Weights of a small transformer language model.
Size: 9 layers, width 96, 3 heads of 64.
Architecture: embeddings untied during training, local attention windows.
Training: a variant of Muon for these matrices, 102M tokens.
Each number is 500 + 40 x the weight over the matrix's rms, rounded and kept within 0 to 999. Layers, rows and columns count from 0. Numbers have three digits each.

# layer 6 MLP up, 384x96, rms 0.166, rows 61-133, columns 0-95
452479492545544528525519483468496540542484510534446472479548521610545522474497476523439486519527422491477579476546551432547559531505487542470534582478400533554504483492521489528507490569466529541564382442492454491527509516542515465475483468543547463562555455500505458457507446544537530508
516503549514491495449507550499513442535485484496511545491587450547494530501546502514497471541501408454497501504510441592501479555455551466485515547453485460468429515566524459531529558540503500503553434461513512512459514447542486525498506516499563553514550474433466532554365505505519525465
524519468506509561518538447467540526506493493412478490490495480440502432479525515558513486486487478500466461609438541519529458507479505460485492466579462570520481483595567465432488492485450469473502510507494541550503509511550507501505539563493489472519481465495598541495542436554552557479
534456459484484483527488442521544590565527491495474523455507530544557502553509475468580488530496467522498591449505463514515462541542486463515546406538467473480544455504522569473475503556406478505453518522510549528496504561480461514572489506498550547439580502546519517538484542456467469572
473580465519547508531445530517513534543547480466501465576524461509504532578526451439489440588543500454551465527486507534447567494552520534534573433528531586501514505515586526541531543505425556470491485474511424522435468471446551544501489468510569503500465504462481561459490466492514526512
552485431417530526445477421533511567551489582459367540536501440530395537493449531568467428489472567532555517463435472465510418526477521516470465496518504564422516546440566522505555572469564434550460541566512441500424455517518584534487441442412464474392540520577449462578474528481452476514
468411467510521399492467528485508477509524551514490577538453513430449470507489544493531493507583520540493497513526576459504480444484496504512499536610487479476475525481563592461530449556522455537550495445506483541481492561479433503479526527519482497537517482482508500566510514473517491446
571540514545507546504447552515479533454527587453575447513521461463522489550470500510494446541541477514511456556477432495450580458491508473510489495496396539469467555506512488568462474532549561503499476462492512517477469499467473488467492490511488487517500418536519518503514533464555474525
536543488471536450537442440456447496514450416505539439476578519529476511520483540492429560532463513505514500481563488475427478491358449469521535472442405460433577549503507421476383505443479476449447463590477515487435416473474484527547542481565549517480505513416509466600496467548497481572
479521567482474501479498562474406523452472503545442510437478514485469449500468436491481497495508526460492459536480515521480541496514534524476505465525434534513529523471522492516588428480495540490497527444533587482483429503456453472407514461474502440542419538471458516511493510410478471454
488521468548406542596451490533485479518490538513533503522481455453556485449427578490430475422509475530468507529529494523541506523472531523481471534542490502466502534444499518507478485560489432483526484515568473493457447445431523523479447506530541539515457460568400553474540511525515489497
521544514503442517463526471552540430526460492454435515457504528522496476447530482435517501532488558449524572515498496512449536500505490509449520569477464502562445504535495533438500536491530571471433519445405549509506501559482520499489537489448527482486491526538546499507499486545506509531
561586574437493484550515503582472462426517572490474467472547472485469466528518492475435540568548479475572446479478510477483567501500457410499508490471550485451506574523441420603442492500558474490501466518535489544479496534503441549532460490493464497459521516501497574510521503455495465500
524492591550508501526479459474551480519529496559511529433490493461446539478458510528487459470483505555495499479482459559462497510475436510504464472515534560451503468503447532527460527456525534545562526510542483501440500485596489481497453479504463456459467493519610509522466478512554535461
457512505496461517544583474523520512429531497524456456453479478462440453477533478425471507518483468521489503595507531565501507495485489483489472502588500514454493456488437447501460517480488481516501498515562497489429486477515509432484536531553483520507488519511523508484461563424530428460
551497481487513491527509550579518548519460483499536528500530472522475497513480509442546501496499505482477450517513510500490516477456551490485424537471526449441514491470452466486554457511524487557545502559517520539478532512495515505516491478466430499532489562531619513420507472458452492491
496516558579454454509436517557489439411482458466467450476519446528448498476514559472495428455512492444527499476503422585471522470487507459410508455455437574541507475484415494560480526457491542575517543513460486584495533482384563575545460475481643524526550521473546512588528442503490565453
488488563485494604552534506516462503502444603552498464503492463468474520427513560469500520468498511521478487512562533446555554479458517454549398466571461547537498549487372482446470525454508471434508483465490523469483454528437501497522487423550497566475535467560437549528513466409583559420
451482493566528470588552510554562518529381499540549494504477540479484460490512489511525518442470575577463499510484530532491570554457465481475470445479527417546514452488487408495560532546497497527489513416483454565497491495568474475487562490493511577489504488487526491495445501489489527554
541527534535494443506532530502531475557420498446507477533491443496480493573498486532504424504526490514538489408506510472451470526512526469496458431517529529561456531493519461505581522467452474485446499496502488448574436460513528520455452537475463428525544522441485554554453422543530499480
483557435588506460462487480527497475508506585481439473568534535435466589547508452506496532523491490515522473509574484585516558484529493470458497482516531525503407471553544525468487542501500509551498480496480471510471448480405495483477523465435489499500449583448525548476495472390569507483
490517458518554559506556463519494438442501482518511461492517497534464485499543494500496433505542539578426522542480560514494573476484438552497455555543455490462475578509555477515530584465509511503455465532529499437499553516442457525408474544576481502520481543538458495486484530528517456500
489508470482482468536508552530495486531542535495508413515508548500514454622533483482480470460437481470476543495501543480542481465562417535471520467508521566547467492522519441549473536517481517417516552442487609521433514539512513555512482519568483502501508514559542486464482444565451481536
491525529603425483482443486466517517584480536509534548548516504403521495453499427540445512468577524476522512563497463548497528544443437485469454497582555474545456575498495456497514508547510472487457534527494554581484435457531484483458432511500510570497534498501478458539494498493547490561
532503497499508511483442560501524510514467474479556509524450503480454472557495469508517473591527504516501492491502493491531514515552500584465485535495490485496559476501459527488540515504499508502491546480505509524509524518474476444435488512471533485576534543459547534534511500420516518456
528546517518450516508507508541543441456560501572473476529536444488514531449510473436448465511555557495554476524519496516488565485508500500547527534580432501432466497474510463542490417490536479573548515524503494486586518571508498460457511494496427475525456467564538491520475520511467461503
445546528542593470572522423519487445527535517453496450453513514474459506489562507511536480476501550489469481561489473527504431459563519478535527502473536575543415534502515449431426559584576383498561465531591491580453461572488489541507471424485537568541528543550445483509416521548508493476
444511553539549508430461515564472520540510458534497526465427487515489541544560502542498472522443534519485491518516466512493529480527545453503458527497478454536504503457521538429509537523508599487494539501460508439520444525520441501484555515524512490439486510473532492498565490489551566567
463540499481562439481587421471438463419544521518612468550478585447459444475460523469518506431530506500480452520411477526527529509583560478449548483442522471504498544455523527479452551493485476494495518520473485534409516465532465465551519511509481475559534489499501465488507505513473465425
536463527521525559528495470474482461518586414541557508506441476489403506523510501512495498497490416498541494453410470490501522476508508496460477448498463470470535497425469467503507454566432462471506483527554481507465530525503474475484474590444531472498473415483521493510498532506482491466
447569470482513519539482474491525491589505468413546488553444503521494451538522447501506442456517492450445490440493517449492483443528539488511538500518511498515547504498508457468521580521550583504522536475478548482422535504502512450481458479575478495526409532530505509542499565458439470533
540501475458520388521528485593403461482450479503436497442484496492587513452469490489483505457487508536507485547500524529494507541552566503547581588503483423432507498499490588543552459538530446542510474367578449512416469519506497571487469493516546462453499511514505545450434481488502529512
483512526503485416511459438533533440545495570547477521516493465508542454509469518524539574527514484538552567541493473435455501499549457487523516500527429487553479536488560484473521505479471541477539566450437444516516475496502561492522542431476522482486516534551505500535470535515523416499
569441549485500493449509515518512518474536576563559513530505521589493522516493488533461441464481581510503510452380418509573514498503522460479387512457437543477472593536475496454438499503529493431465483468595538470523531422446508492497498484433487489496546497473513537487480537446614490517
496482522524557535506540554543446499567508554549573502491543484501497537541559501521464556534555502493494474530478506521532477473474463500463552533453565510515580524441490544547500463482517521456492494531483525494469452562559479510472518492469470518480485472573514468470552479501382489555
534525552489462529481485464562512550521477548490483529463473498513441522437502523492418514433530488481520476530582520547491485533475488471543531482527558480509538521550494553436587446488507496532451466476486454531468529430454534504468491405562425498475470494449501513574519472528546450505
471548517512584488425536581494496491539542437486494445524494448478526479497454453494491489561547497546494496557360532539471492488495512525404477563508530528509465530503542509502506502530464413495504571496517503459521556524478507533521510553435551466452539561544481544539500448430557533498
528486436480532493436479479402551583555457533490577465556525504485482473549488570579491448449450538449533515461541417569481430497513515554532562455511507426472449490417535565507507397443428446472534487533525464525500432483496471561495476447464431510511545445448488467483445471480551493510
497412511460476516484513556521471453477559500528489512485505468566406526571517533567481553547468493512475563484550577468542501535550490511486545444441450458526440490457463502489584500572519501486475477470560538527405476513554609475563455508528476463498543456568463474445480497370490562520
497471502527505495481463474550502466491521536563482479499518459545533478553457489498452463505490513485545494488483544433508539523534571552457551543496414496435551543568487505470518468516513498506561508473537468522525489481533519514522508512513503494515428516579484565513454443495532454519
482539414487498474478512476554518621483471492510554390500469491496526521532521429519506467484457438496505475509563491533501517496512492541426584525529538508433514520434550550551452488421500557446505551440553530520455525462459432493442486507467419472483471520509483531448437518496572493535
526460546466526454497441422497540571437461479567565545531472475506419442564490498511464431566529592457484504466507541510524549489523499522502561505532441427461569470483524564511504460437478513494539470511474619502489419508518515548456534557433464514575518487441499436458522456475445528476
525492570547576441561510483588467481570547544496534477495472532542483498481471484477513507570520470422483505499469480542563497538520454413521523447510505530529537524473534520581593495462540484445475506462486564456513478497470487563463450501535552528555514476425455475551465476445503533571
434524469533515489450517471499501481561530505472481453508551460446467503431526520435493528493475524525481418576435513537504504481489463465563506489488482595524416516553578363528566488541529482470421524487446514494515490563424521542521482448548519501495504510482517472560531472531490497515
499508542560519438563512529553521535570462481489547475490454552464449541580478541465550524460502501483524414467491443444447480472533557439537512454491449490512507501508550507507496492469465472506431577479473442460468522440486504507531530417532574469435561568528445518469483431539464533489
456479504485454503520524511511457537520486562498499473474470532462490440533472435512534485528558524534480416542468430508484454473459526482597478534540544460476508507487538553481447532503462443534551497499578497565547434494536493499482507495506508553486476421449487463552406550422511503551
505490422502610488490517410487518469508507606531469517546552501451606471488522505502474507462463494494531573509485556498475431495526548496478476440551552526461503489532448537416511528516540490460573520518568401499462451428529510477509465521476522474430508564558463487555498570466458549456
490457484435448445532432502527516518496482508474488481496458532482485533504481447518503448537590481473455484575513517527439449507550554498442548450488540520477504513505429582501498482481514506504577578509515516493506423453539457449493522430527538492500434489549563428481512484455491484582
435544461428524476462475547456530530451569524525567534494474531483468526506492441598564511496445482529502540495419536499480442520506539448521442537465457498507486527370491471459544574486556526515500504525448549564482468488556495468545504541511531534471516527508522532501567464445500484508
452515489463537490574523490519463468594480459464507432533436482514483574596543507525505476503472450440481548521455531442511515488537483579542459512508537476581441437507532464496520503548473510470494517497487454501503531509462503475525584523482538512507524568539454506515491501502491432471
466473503466467613487440509503473495465498521510526541442466459543486539526540542460497575556490458581571479508457500489492562528491515469420447531479468515487532474543579543445507545373456478543402494439558437554446463436475465503496539490545468529498434495502473438450494520526467441495
488522498538503500400545489547545548485523504497460474486480426542470409543478491523433502520551503421494468503572426493496563530551518456512498492460545608582476473554410537493519509505510543474484558508455540485431505431550610527533499487515451572524541452493453524566515512538458437591
473467508482482478495509477562440498456501602594531518466532512515487502546516505465480500430443514465502527507490451489459467450472466481436524507490500509488519514567458545412556525512531543512482498480517556485574492498532496530476463462481486494453524496510531496567529469454443511491
475494503506510547506506478516405468516513505514511445523523463484541470535457525464513494532493579531495558575516424489473492569478489495557512499574463506591448510487469513506520448478443463542474503473472516497567522497482581465494534461505476502424497432508520495526548477512561490508
468482492531488484511509519517479447579522573572433504525480547560539415482518506516506459477522527453464462515475516447512467448548480503507510412453523562513546496515436532464523520477506515536523522514528487474492419534522520542568510489471545511482446499552555495568501489512544527459
458498443471507526495479455512465471455510478537458502474547488547489507520432477537474466590481475533510534503515548555515580504494509525483407492531461468489506539502534480546505451503500525511442450429526561507447562544576499515489411468478499499563478461456515572454493484523549536516
503470519456467529518557496454478447472499511524463556504512554525527476529486599533521469536569512507472569494467424499481471429498565483513457569517461500467541518549556484466538426436511501529434521514467486617468444528476464487460503442521434512550491449483477544525441496559508503517
508481536488555567427553516515550495461473539455548547529568504431547478469442457510425514541479536478553452493478495447507561534502478527465511534497521459463485463509525480496503413510460525493483539500476418537490575536529500528490439465489468465467532575563494436499461510480506490501
527481515490551494538484469514507603469574468423474441481483465432533507555419467529431524469490483457547493525509496496504534539538476529522487506494544549536461555566492484435523511495469414535532520477497546511569476449514591492455491528472523463489549517482460533561440499510471485491
516464493494481534526474484567550514581539531504494457588582520524516509473530472491535474474540527465585521474456588518544487519509476451539475385468519467397536591408535505552500519455408508480533476474484534475473483448540465564466522505590459481490513502475458508446574509512484579534
486436503499512505543498468528513495497449528490496405489524495525558505471542528470462601476518472462496461566502539506495535467461443504455504479489514422540550552503486569527533455418513457569533433498553488419522449516485476525512477494528465500529487568507482555540570490507531472565
415498436530531495468518498485505510543488517563537523501430496473564420491453505499586472517492528491508451465503594462484442550476553477497495470462505526502501521489568435523531506478437491514503534475430485467583416523531577489557517465517493550468542447541522432425452448502516588537
440595528526488510501443490533492583462524489536519459530447497525599478546452508498523516474496498512530492523518526475462469434495467496452576546488433461494557484538487497525586414507564519516524411493528465508475507535534540544457479494500537496500488479451483483515493534531473464503
500554499576495489411462544531397472527541480505478490483491548528473481529536502450480456435531420389480471512514455461490460505464462486445468466529525473500517488437473461575475458480402460458437471487506503516478458517456425524516441581488505492543505552523493539501483494488444511495
450516434516498609455521460482518513526491596429402417520506512563462544446544438509487523526505475495513557421486505477435544530509492509464564519552481551482517484503534504435485538493490438565435489531532405470467485519466574545455509479490511492547515441536482554475496479568515524537
444520449524559461453492452484474504482480543573488531579514459544482453541458455516517459494532448518501494496511537554502535477489491477528504572534554485461463462469396520568498508471451491531476440456534489546500495543521526416541566494463478480527568523553497491512510579497490467518
460531519488481507507474493541493482536471551493515480508483442500497562402561528524466540532535477552517528510471555480475559470522602515418522579573482494481495465444480492554480432487533503514408467477554571426468479529472532469596462486548536538498488493575504508473563486538534496475
465516458494451493531496472535489509518543445452496570564497534482510453488499493503503565418507554552558406554481532495496534476538428528483540581403476476471431436523533508476443518507457470512490500549477472513442555508472504449439554574494430590532475465517507480494538548484467589500
441474437562437471482528479467548480449504548543535443577466433552526529459543481520498512574509446493520520431492493534508541572443584497460507461500401441529461546477513508499424537446495611461531495443433550475493461462525533498547506527469469440451555567478537526541559518510434471505
483458547528480480502518508489436524488423506551521513487514494515475523493482514425516582506469454527482582510533434585539434516509487543482438527522473479469469569499580478506499520534494490465488564473523510511485507479550505523490460529446504519470467481515512504508497522509502556466
512528486575457492535543476517544452480471481504393434543546534506440539565465513609490522483507526499501506505466496489475444458504509465483512514502499487481517443474467475539495489472483524492496507458522560473592473469535471497508542536543504500447519460465483482502459448495441516565
468445485528505488510483482493450469451510537475574461527529545523373509435488495531555454502508447523522466474498460490502446464438504493441541450441445450516578499513448466512510520507523478505463572484484557519511465590495449549565524501413491559564467505531555459572504446516525571508
558497498454486502455471504459501603537506543512559479492488505442511511502442524483476538488421479506451556483420517462585497516498518461495456504432504551464504546508514507438521523467491472438558544520531493481560489569521500495483503545558467526512493480516515465540384391443476434468
# layer 6 MLP down (transposed), 384x96, rms 0.149, rows 61-132, columns 0-95
501524537546490524564473458430467509379577466511467529503524467494432534556561503526440491575459547500475469404520573538418588465477463525488448488536396504558520504558567510549485573544529467522511464510541457457501534594421499429520487496502450470466467519498451473562482504483470481544
422481550467471526426458590521535484501449472482546505482493500557508480453443557462490498596465471420521475458572476526531491529490520530568548495445492511480425496551558495499513552510464472511543512514519539489563500521567486517521503520487544527514498483460546494553447594524467512455
530557524496496527482548564502492477481481462544518483492527536470487492531496417454484503510559478403428472459450564444532498491557561539535474512571543499487475559526451515516506559503533455505536448527500552467498472480507554504492500487451513551517526501539546521517487531601515499482
524482458478465516416560439535507477521634522530475569515524468461556470424579577538529538501455413505571541493478483493499530500520480384523484490487558527489508465541502395460504447447528519552510484556486554535431447546509465506449464471490539418529470482514477552522472533511535520495
456510532472509500510553587511455483460479488510537442492442486532465554498482494441459468538514443534520479482525529508459499441522451479473494492527414463489501524447497548441493619450516493496453463465514521488498506574583436522549492575469473578482480418410464438499528546493466497497
546522469503468505431497511593505504558520478548351414548511426416529496489460506483524443532488529467511504403490488407584555544436506500464498519547446538517541487482444502487493539510566504472450529596513415477449507491500460541443533496513511436457583560465477478518527515513428580558
529545463496549546465510578556515581491541521526500549551557485462500523503526529505458602543525487534553529454533521503433475543527479498501516488474480519471426547502495463461474415584538528520498490504506531518523478493460478567521479494483519498501474501487513477472496420576459481474
460514466501488470544459536523514495493426483448478531487493588491431536584528478523503511478477454475489504468540486497552464467518461470517434423520553588492477540455444519473499585502501475469511470434438537486545569523501472485540426539517505464547457517475539492544497488565507496536
580493500517512601585480588480476565495517454555479562497492513541471416461475564507487587541481450486534500424527486451481411513402523522483510422512508480420512493466526526515484509471452473536495516501536479434394477532553489511482550507519546522496475491463493464503489525450551542464
505538458570404494530497509476513482484570527538549501517443530560566505519542550499579511487453473487514594508460461529495503514482433495461459401457553454499510475475506459432455501509491526538484549480496452531508492541500499512467473534456443516481528482512553496549431476493445452511
521463531515481417517455487511525393422481555482618504511435535464512520531511516542491490516447476614520557487496477481540486446447514508514502542517526510544479499476472499487543446541519490517485507451509488436439418428447462476512503457472481456493491443540542505462507523493476454505
448516430497436524497577509492452525515443457466491464518475556465574439529499557406549496522481489502496533484476476497539460431538452543464499464519538533487449483531515461446439465484522454422489450486544504477534444566521476478465467430539493543414517466498432565501522456583513538514
489516548498590466480495495510520506431516529505485532592488509581447481536548518440454470492468500455487538478468499518499479460506489481469465439468506509491595542477543529472486509523535506484384493513431454505508552527509456545516437500466485506492460429450473526512570455423453492527
472556452535531505476499554520516464480375423531498448457517432558531527540493521467481577544490476496496448505517459509463488514541465525455473481577480457534473504559473531483555572443523520555452535541424498486489513542517456507500509495463499381478525529495521570522564486530590445466
493447443510518479523402424487504541481394498479495496516472505484522510603485494488580425490485506456533452422503556456576548518488546494513496512533506518571510459472508473469472442467464530479479567496512524499550504552530502548518528457500499501454467529449496463521498421546428444547
536441434526497464508446453550435484497461524569524523509541461455495539510512499472562443529492513534519499540511519555555457481557464542472471495414543473489478543450499482521498579488555519507517499459365425521535505461507473517487519549489519502495538533425558523544547498472434537485
475497547485520431523517503496498423424525542508473493483469547481573492474435464477467482518493591432501568544446417496532550503473505506513368454475570541448542486459485589522467569507547437481474487505360571521541500438507476493564435537534426517518493480482577572412537522393516477479
477536553447509516496492490478420499478466524484524517497473482521485518518460414516512516538509535499483540468429542450503531534495436574473463431573460564462570455487572510493410528603496521557552506537437464414518438552518542528515464519495499543526409484549549496478468519534532544527
533506506473508491534539550502470508531484519493523536462532479489509443489556464490488542473471567555426481491465557496509537507539476586526526452488547540526472509492486401503483527524555525588529553517483484510472541541523464483531510509484466474450442552506472501490500474541466547525
491497491492501454495479521509478444457521435504562505509479553458434494432449556400422531471475537541513472473482477474519476476548528538500524476434484538464482468499468558486474511520496489476522570456482463467538474540514475432500538566565457512505524465459508513429526501502551443494
526520505475551492597451544511524470466529554485526566559476533546473497571470535457470527574452445545479484496545542508467529458473466491473429484454471496441490444511466527513463460519494545568396537525520406498517559559496471459507498535442472501466437494439466476515509525469470498463
500484423475525527461541448538479494508506519585515476514501499502499492505504623428494485477486451455464493444450506453486458492468513553486513453501515506466484534505513533427538496509498463526422515475503404539455573554480487593486563548462512468492448590437481514439494385478511492499
532507473485476434531559487454466550525449486519491456560475569543496517477482459489459492494435391472438505522549527535520444549522552505533518530477519512528478564561524496510415487581480436495501500496536467500555480527499477541505460530472538492545566528510542540558487508515496534561
496520527554507508489493499533481577463465478458559564570584545507461499446479578533533496440568486576487509527516558497500530458416483539566470496551509558458535580511460535547511421551545459524560533537484493535525499549480485516483481551553448508444514503500477490416545525514545476585
468473575547444512580447484538502535528530556517515501506534518459586529545551539507491498515476520455487528528557487594471471470480441469506471481445521442497515532500487537413524467464480480527504480466529501502510502532470524492564466454544520499459469548518567539576498463570510549482
568455473503480454389447543534568478530543548527480524503519520483543489499493472499470493488487522448561503507468431434523479536484528453548519480441446495475547500522530502571465443557439471442506568466510510535531540528512513514531483447449482492530536500493478541453467432468540462526
507475434464487594508459563479474446448448554396475547536493519403502492470472460472654518526503492494500531520534487582531494468484521598500528453523546484485440504480438468517467459497474459527525524473600474523498514580539479404467459506556468509549465505480449477440473473452458540506
550536479486523499485450489517545467513496487478424488557427527477465501428480484496455496528475486450556464507577472516489507517491526496516608505529464531550498468504451484503523479451565541562567437447531506497396492529544541510518515512445517498463513497496414541430593451541492548558
494540481521578500565543376550421462477484494456450453527458501502548518500511577421530539483523549565475475391479461499512544423460478522458483527441497540481489458530520477499538519457531478489524513451498486440554510604551457410431546538514494492544565498499522493453529480467519437513
458457457487521588480538432471491431522437555415471480526514560514495518502541498493543469535449481499498436521592488575520476483492452443515452516477514489514489531490551448502481492517551492504468432423504535480598470480495491496468555453524534538511536505486479527423562510541473470525
521484575553529500551533476481515583496475537452476548507519586472513470474487487463495495513451462492434411486470429542490489551519498529468435471503584518499468494581496562457532575527431455508473476501515482459534568465509571476486529572538498450507519470456507553517415466477526531453
526511377474523503454493538486562473548490508591465503443482428521553531519526431505515511512488505508421516499464482517467498491495582490455528567533520467535494512550456438475474490503453545489518476501513547502491465523449472537502522494501586496432516523510448482475541499448500486442
465557523509534487510536530491492598417513485505519503468476480544576476469413591522509540524538491503538496477403473464582497483513532461420504460544531472473499554536439485545484506556526515538550518488541516573547510443498516575495557488492461522460501510489478552447544488466516448544
479455460451482494516478522477535485484499436502505429473479530562465488518478480492477473492516526463458539467446475450444503482523425530479469474475552479482501600585533484517458566569578498479490540453565495483525610464471565400521465419456492458534536505507522471466482601488488498532
488494465465533557471506552469582460502471443476510507512499494450449474523422550552525541492522541532475420455470522483500470478526531537438469465508481496477511494491426497439568412520521482480485499493524464491485467494506498440479466512585588436480493429421423489461594585534533519558
542510531502504493513554559483535510519522473497474505476460488547486457454417515496448441485465426434447494509498435464518452504588407520457473450521485594548513544505540530531515522515447454512531522537475509534536506451511509498493492528454520515505445549546442531460516545517552478490
461476508497490517522510496428551580468516498525483498538532472461475457523539567519444491482490499569411496531473509555458522569414479503476409504489557482500557459500505472569532527411532592550460489573513545503560457473521479503551528527549507511489475461533513561535496526499490433482
534504422466528471486420463431497530587476573455500474482559493574473490482450533489517466553489537473458516489489483468477440417513502518452558492521548490572542469489510497500463571561501482435514565542385544512624455584567471593532445492527468459535488478459539518468473449455468489460
543457485547465500563488554397449517449563500469561595404475478572507571568508459549512531544479432460537554484542503463494488450502453527515530454507557537551493537512508497539540479542486468565460498475452504502496469506432551477484431544486470507519515425541446476505560479467500526498
451492520488499490431480526458515523416445458497507523497477450490527390483434562444505541522450555478496420481437482481605502590520572585570501510544479541473536560515494488496479523571448588506492478476527551480538461487558481481506543501469559492449458487504457529520554491539522441503
509545464520522363502500550506466428536533542518438480413519446474475515491447518469467491533534467543409544539500510479453456528528471474535469534484520513512476508474472563503450500576490508438490475499465526561527525564512489568507409562437542489508532514482509514501484551481467496468
527525552395464459435495490406483565458463466500496560517507509491505457570470533537500498501496537508535529451469435519481529534560359602509459461534527495493545456435505472523436459502519515489454517446521483512564538472462503537414471518472469576470515527552431443519489490516432502515
488490485491476423480519489535479432543511507505503461518577515436494579457485467531457504461484442426431535495446496456462549533537482456553518516423518546479562472466507564530505531493563498473516531505500511459521542543598433597485509524493575518546562517514549424505494595480477498547
533484486528443500418512451536501517475519505445492439455490510532512514462453494514565498440532605501513509510442521525474543500444496514554548515452456501477541489535576538454514489474466505518622485442480509491498447463449553517454482462444463466533503609483490486536483516470539508506
521526511471468563483519463464530513453460441445523547444473546510506426433490513515525477533465524479544528533551527516527443555538517617397475533504477603484506452530439491471572484495483482555533506511536492504524521521512548426459507450530464515488473398458520596485521447516540400508
522543523529489498503508458480488476477473500464491417488556492479514460472465510475561613452461475560555554541491444478549509496494477517519525464461494514447404484493457514505479422478450587482538503517493509520567568516408493533451465455504519522486476515494514533503450541503535483535
501495371513564473514493499460486438491448565525435497487588495511507435490443460474447533454514523556513492432423575513482485493568563525461472439486438584479488493577489449465577512518544521502495513492557516505532540465462557497514517467494458482596436439512439528604536441533554505541
513512557495514435498447521539468502508508483499537542556489501497458517502525490484472549481589506449483518533479461555545530538431508504478540575537559524494502498500517441446495462542503530505434402525574460533450483513469594498479450434470529508494505462487464435570457456529475502438
537530478541455536434589474498507480574494548577463453434550469520521542508518501460492493509554420490576489498506545482450500501516481453503482499561485493541535483486562504530457491462520478521435543574481495532500459478483496522558537471497515465483552514519459532486501500473477524442
513559499477523532539564451513527535489551564529483500556525469438450487519472506529495446447486415503452489503520516478461489528522527460476520503564557503524482574461437493487448477522567481515485474486565484564541515483509487510490509486507464547528492531398489503515458428520455493565
518518477423557507495476497506475503502479567439549546411513440540522489522549490497551509504510508495455509517465512462476512555542495537517519427477527546466451532517488508478464477527514500547490483508484497550475442479515466531580498516534505540562482533456499447457522499557548473492
475537514451469544488533560525523560501556489534560555476549461525521485525472524421407491540514476460475445466469512449505527536540563516526467501536566556483535526521567608484554480485445517483485510482460553482539498484510536460545486561489461588530443462476419512576485453499545460523
483497506512512531530478534467575502450487472495523468529524471447518506506492442542532471491484537572539459494485554492555605428503473411530519447535522552532515473548491474597503539553502515581450502562548457477561519545433499484534517512605504438463484610558528528489515525544457561521
529505421488559528493506531494485538498509520463457518490458474485555518499530574515535502552458517500525557531425377444535527493531560510528427490492491505457503527480476492490538522429525565571529500502475547461516475464558542492458537540511491447499443476505501507454498518558522515474
444523533527426530517474485535535510489525437545526513513544473463434464565447486462487475519444490513569538517577434510520523610460511529485581515460446505481513525444510453519461526489535547518470484513507534475448524528443494448502518576483556454523543588523504452584533486463498531535
510468510536532472555508439527444492461493398485537495485423540467504472501499548475446495429496533519471486503541497486513493487475545548538558558556466532575520465480464449457523482542445450500417528570459472493444491514465562423532487540479455534479438550529451537504442491566515441557
555419501512532533498525549500506477492513501506492459464433493486552552572464515439555493536510499533545494539460487469496494495515491549545508471509521579473470538537459471476513487504513503504492486503472509593502461442538481557517527504480489514478510490491458521478555489522465543534
484533498487436560464529502437539435492524505526424443544532428479442474472490420473453451488491479484475481465455456454534502514472457482538521573456388432500601507458496446513504430469511458461449573514509505524499498435518502555500506508490545488439523469474491419531476482546462472513
495540469490493539492493436504481507522533475464539527432529500529539471520493593547482516536465461476496489462515528428494455548564483486463454438551589500513517549539487561485546500465523463535473501537536497465516553510500458475534509540475514525506529457489443549502522522532546517524
540533505557538585591569531467483586542520427505503504540444508523526432490447528457562450430475453466535452488553490509483528538487520505492443524539499533488492480474483466479547464455486538568444539517463521504444469463507520529489535541478451539541581452546480502520540541520431555503
518458501529490589443455494483539396536448553521523407513534427543581592530523478483458507512517489493518516425467470465589530379525458429505549541520553490519458523518537548498508562498500489473513504507494501498477502507498496500511530497497541480550563532494490457525494496499515464538
494588419511481462477508481462543470492422484508602519511448482533514569435584510527440409493484467533493505546499543496476588444538575506513435481548522501439570503492497509433512528492492479525485467579476518506503487497488481504473497587505458539497546539524531519508455562515494489463
489477521491483531487492599488518504479535466533466493533442468456453486483472532435478513512460455458474483484554476520408463576519460458479512561482448470590523523525555452444432556517447552509428540424493483489504510504549421561498487519533511517519488501549444533490541484497466497521
505552441437454574495526432492490503495493505511472542515502515539572568419514511581572516507465464503465465563445506532435476535445504458481469523435564516456439507459514531501554444487506534457452526472451489583529488380538549567444513506493513478575477436432500462477452552452451428516
537513515476512495472493459500617453530565539532535524493405505454466481456516606473578474488578506469540494498465453526498455442528519494513485503508467416423564518422512545572453504476459523478507463525590516477480422501501440480466495507479528555493529533486554530470433554521468453491
516504578522471475509580566438472591542473479506509467508524494523488523577525524533458532514526431430480573477473488488581474477451464552537452449539585499497439537499545468522534531504457467486506525552498572463521520491437567526537464543510516475416448514457568491540550521517513473552
520497412456432508519511389520459495531526540429498469528489479467483543470541530501554507425485515532505541509521464514483472562488412538545521448507517532486484482531514510523481454495520538509448531472490569487483457456492489452518508549487438529518457533457481464506430509495482517484
542555487466529445523556511484411514519469463489476482412451490523496473473492508497559546537489528452470508453480447501535527529508483505540557524511476535527464458453483479552530493525520569501445513594489494481460514467510491507528472496494469475492521398484487436448581500433515531529
519481506612415478439515511501477458494504441477564531585501516475477508495546518506468430571489535439496412393459504503503455513508509544546478439560555508552505528487512514590500542484490448518583466514506440519462433471494522473550483563574510450476438480550530518478475525482500454461
490582494477442479515510612502547476527534468477480495569508446452472395494547499524480444528506511445528482500524563476483430470487581529504486507538508511518544480538494541472521409514452492502448431543493506447395485435511546474573494473518511545547514473516458550521486501509494480539
513489453504507509534547396503523563491467490559525504574488468441479494510504538504585553509519479477474517541482512493478479554459476504511430497506513564465459488499408475537475416460506482489525525503492542540453446551465555511478479548540457447455501514474430512463530501476513469562
477481488468522473491514493528463473463485450499435482447445541505493503430558497545484569580572468532521559483416517499488538599500453447547487483518495466443489430480510478560433513487546520562509502426509498418490586560468502484544472491455531496567547498528457467495532478474565494450